Part of a small language model's weights.
Architecture: no biases in attention or MLP, tied embeddings, normalized queries and keys, attention and MLP in parallel.
Training: a variant of SOAP for these matrices, 95M tokens, 2912 steps.
Each number is 128 + 32 x the weight over its row's rms, rounded and kept within 0 to 255. Layers, rows and columns count from 0. Numbers have three digits each. The size before them is the row's rms in percent of the matrix's.

# layer 6 MLP down (transposed), 384x96, rms 0.149, rows 5-19, columns 0-95
100:090160113106076074143103160093109139093096168123151106150117119128097121134139150100144111167126114148143126226116143126120091112130066108079181116122144164126181147138109050122182165095092131111114107111147121139174133124156145087145133070135095160115161104164149060064044110161176124133
099:183100094155144105105139096177176145164133146106123125120082114171121100151094131097076096066166137103093092104123146165148118123134116156125141158165135149156157104125090185099131108144106155147067134152135115022072109079168102159110143137084127108044161090085124170137161132073116148141
101:073127138122122130162128150061168130119142112163141072180139114100182117108170192118103054113110188106096157065105108106110094150133167059126115070113128152171107097096176116162129196136121149123118086167137120141135124073156135123111104152127087101078152098121096175135148091065103117124
104:147139094091098123170140158124166146123128148082030070105180187094115147107126126085096123109157127129067146143110139119066096164100067094156126115112116137161132064137102126089088139153184119095140115186109088106158207110144108154061165099101158117113164103158114136140122098126151152112
103:097129166137159163096174127116074115092137120139108118069128184119132147115102113079120156141173149158123178149131143111104185126111123113177120043127130128122174053057139121084141130183126154138155061110104146097174174126084106086131127129115120089141083189091165106134117137106158070170
106:120182159110142152107134070079082096073120078154101141087120171135104147116074189118182133120139151141137134171139115151146135172126175084146144153154133131129141142078146135128138102105133107161106099146103129195132174137214132171096177166157121099123130081123116048174171118151157066167
083:101084194141187152043128145146128170129072118136105141130101101143154142106175075178190113179124118148146102117137117130119119144125098146136131149097133159121152147143143153069121128192124046105111137030138192143119146169125174142151160127106122066131128139133146114110098076148095174105
105:133150074105186119132142112217126125129113102154146114136133131122129161119154105125109075117136134166078093126166094098125108131049160128203117165166119118093096152141193116111144126175125139159144125112174118109052157073170120127101088080150096160132091136160079171197114124162164080132
097:157061159095177134079140105116131177108128102179152117076124106153115164132139161135154059120124119166165163105124152137112141076102147143159083151122149113059084146060177130100138053139110140172113125092152141160148159148092060094130144150126141096156067052114161165132119127166103129119
095:102173070142088153167080131140132098092177082092143128113185139144148131102156135094183135088180133142078132122162103134152087175176099112191167119156144132123183205182116137205084144151118160144101152156131109123103175148095110097137124130115092168167162172132111103150108105116143177094
110:153137125075125132109146061223124132146105125158116118123143049141072131174142184125107151125112120107100105137112130176134153105148123188125112147125118114132084173099090175131103152164147078156107142121120096153130098136000125105088138120098091097095143157128095120151110065100154118139
094:133120161091131126119167157062161170122136125169082139174140098133121114158168096142124081095127116165155169184121107111076084168094106085109091065146110099124205154143097141147131114126123140109117127112192102075109119103049108189088143146113086126149087154173121123132169124084123106056
122:177200110150153122145093089091119103115139122188130154118127185105112106097141113036134157157124129107149104114099105096184103075134166125147096097116138128073130121141127142099141084129053115155112150129131209126119159135173189150122168151095143133195132108071116082132164197122127116158
107:095138127090125118045130117120107146102130095086124145158142124117190073087123143120119097154106144121095118113128190067159118127205096160140104125170088065146094159165158164179152173082123123165134130127118090181174158087144115089152083141124151177129119119161163076069145124158156119180
105:106148118177166142099123098127165133169140119116102152154102140147122147050104122135100078138173207104172096060122173134137090137130124157163158133076070086184139101087116179130155112188127099102123091144115102154136131141142071154103141182104121059128134125151084177137165132126059098129
# layer 6 MLP up, 384x96, rms 0.151, rows 6-19, columns 0-95
107:092089149135123108149173147148097101088132140165125140122139110130089136126112118175142153122097077076132135202154100173113119118162053147131139107094177092135177084116165077117109146117091181170067123071102192212111145129173124095161150147108154112169088139146152137074142097129090100160
106:132165200160144179080100121080091160176152128099140142099103110155157148097152128100066095123150158120117105095108079150164084103083134118158093094144101085161061108151087169118132134099120167093157098136170124146133170218099155111125091102161081136149126127178138110095071126182150104128
099:148156104175112154060112151107156081135201116169109140149115130108123142158144136109159134108134133112116166128147102133109128109153167118145164108190103030150141128119169165120045113126110111070075191082103155135158120151077110114166126179115171118094128168136120160069127126160131122207
103:156104107116134040145132126140166192152113128122103082140117109117091071150113152160131087141108113124153114143062158176142169092127149100159159123135108091085050175140148129057141103160175108121201151120158171096145157100180085144083103124165149161141151103104098124136064090107137146113
093:131151092141136091145099159125106085150127181139168107155124131145111082157128116168161094131124140095129087114121195116143068114081077099122096123119143037135097094117087180099140118103065144126118127114113119180133141206180135118074035129104142113100158133091090111097094098146067120119
084:163117085178077139167168151127111157081140127135114093168126138147112148145062124084136184132150109165124210147097117126177177184121122099151137170117144163127089142088162084127177113113122182155103127200099107106173067126083089125101124119164125169132080157148115129131169126071156103169
109:105099177100094173085182110174131070078122137105082144101112145110189096141086149161170091146144112134116107084112111160164173128126119150176150162156145112154116199097109089137095104135167183158149097100180167110116173105077101160126135108124158127129107106109124073116138039178135111161
098:135128115084124194123093134152084197115119111138063135114124133142046128139143134088106100172158098143057117100055155189138158097145133092101166126130159113106149159125104131094128139119071117108126151163182102169164097112169113130092134047146140160092152156107143154113176157070152121167
104:140067156130140120085174140126126113188148124156122169103126180128078140126056113161118081127153126176104090082119194082174109120126150183131101155179139121160131142151144089125151139117082102148153144131205171161168136189139091115128159083121146147092149126129099133042103091096166099149
105:112167151141137156102223165147150094128127135141120160087120133164145147159105123189155105043148119121074143154109123107151154165104110169143086133116125146119129130094100119139128096087120203190084097100066109171094135136107145168163117073128103124092102133174195046144098133112134148119
097:135155076099089138101163159204199144126139086143099087137180142129131125113209132123107158141096120094124142105078054141112160113167142169079157109116165127169129099133159128159113113119101131080140175069158118118196122156145163086114139147125144174114161102158119126093084145122120085206
120:116122173145147135089159078132104089099114130097150156065109152130087107118067187143147103154124086137113147099136184122094120098144140120093139093097165092156131124161161130068091133131144075113100080097085068183141122090093138100156162090137036132156137147108144101182143180090106185142
094:095073113122107058094093128140156095070169106171077082172138115169148153197106111141167159103183098105175141106128160104153098095143084181129146139126081113130085071134139134088113144156094067108173082117149121131146152051118110124126129107162071132121174109105144131144078156169110120132
106:139170111124150135093050112121149106145203153048152112083154116159135138117065144093117131202160154112159151156173136159102119065148090174111090092096112140136135122121102135158136167131128155099122128172113172100124141174098101088201152130146172103139162120133171146082115087082098156170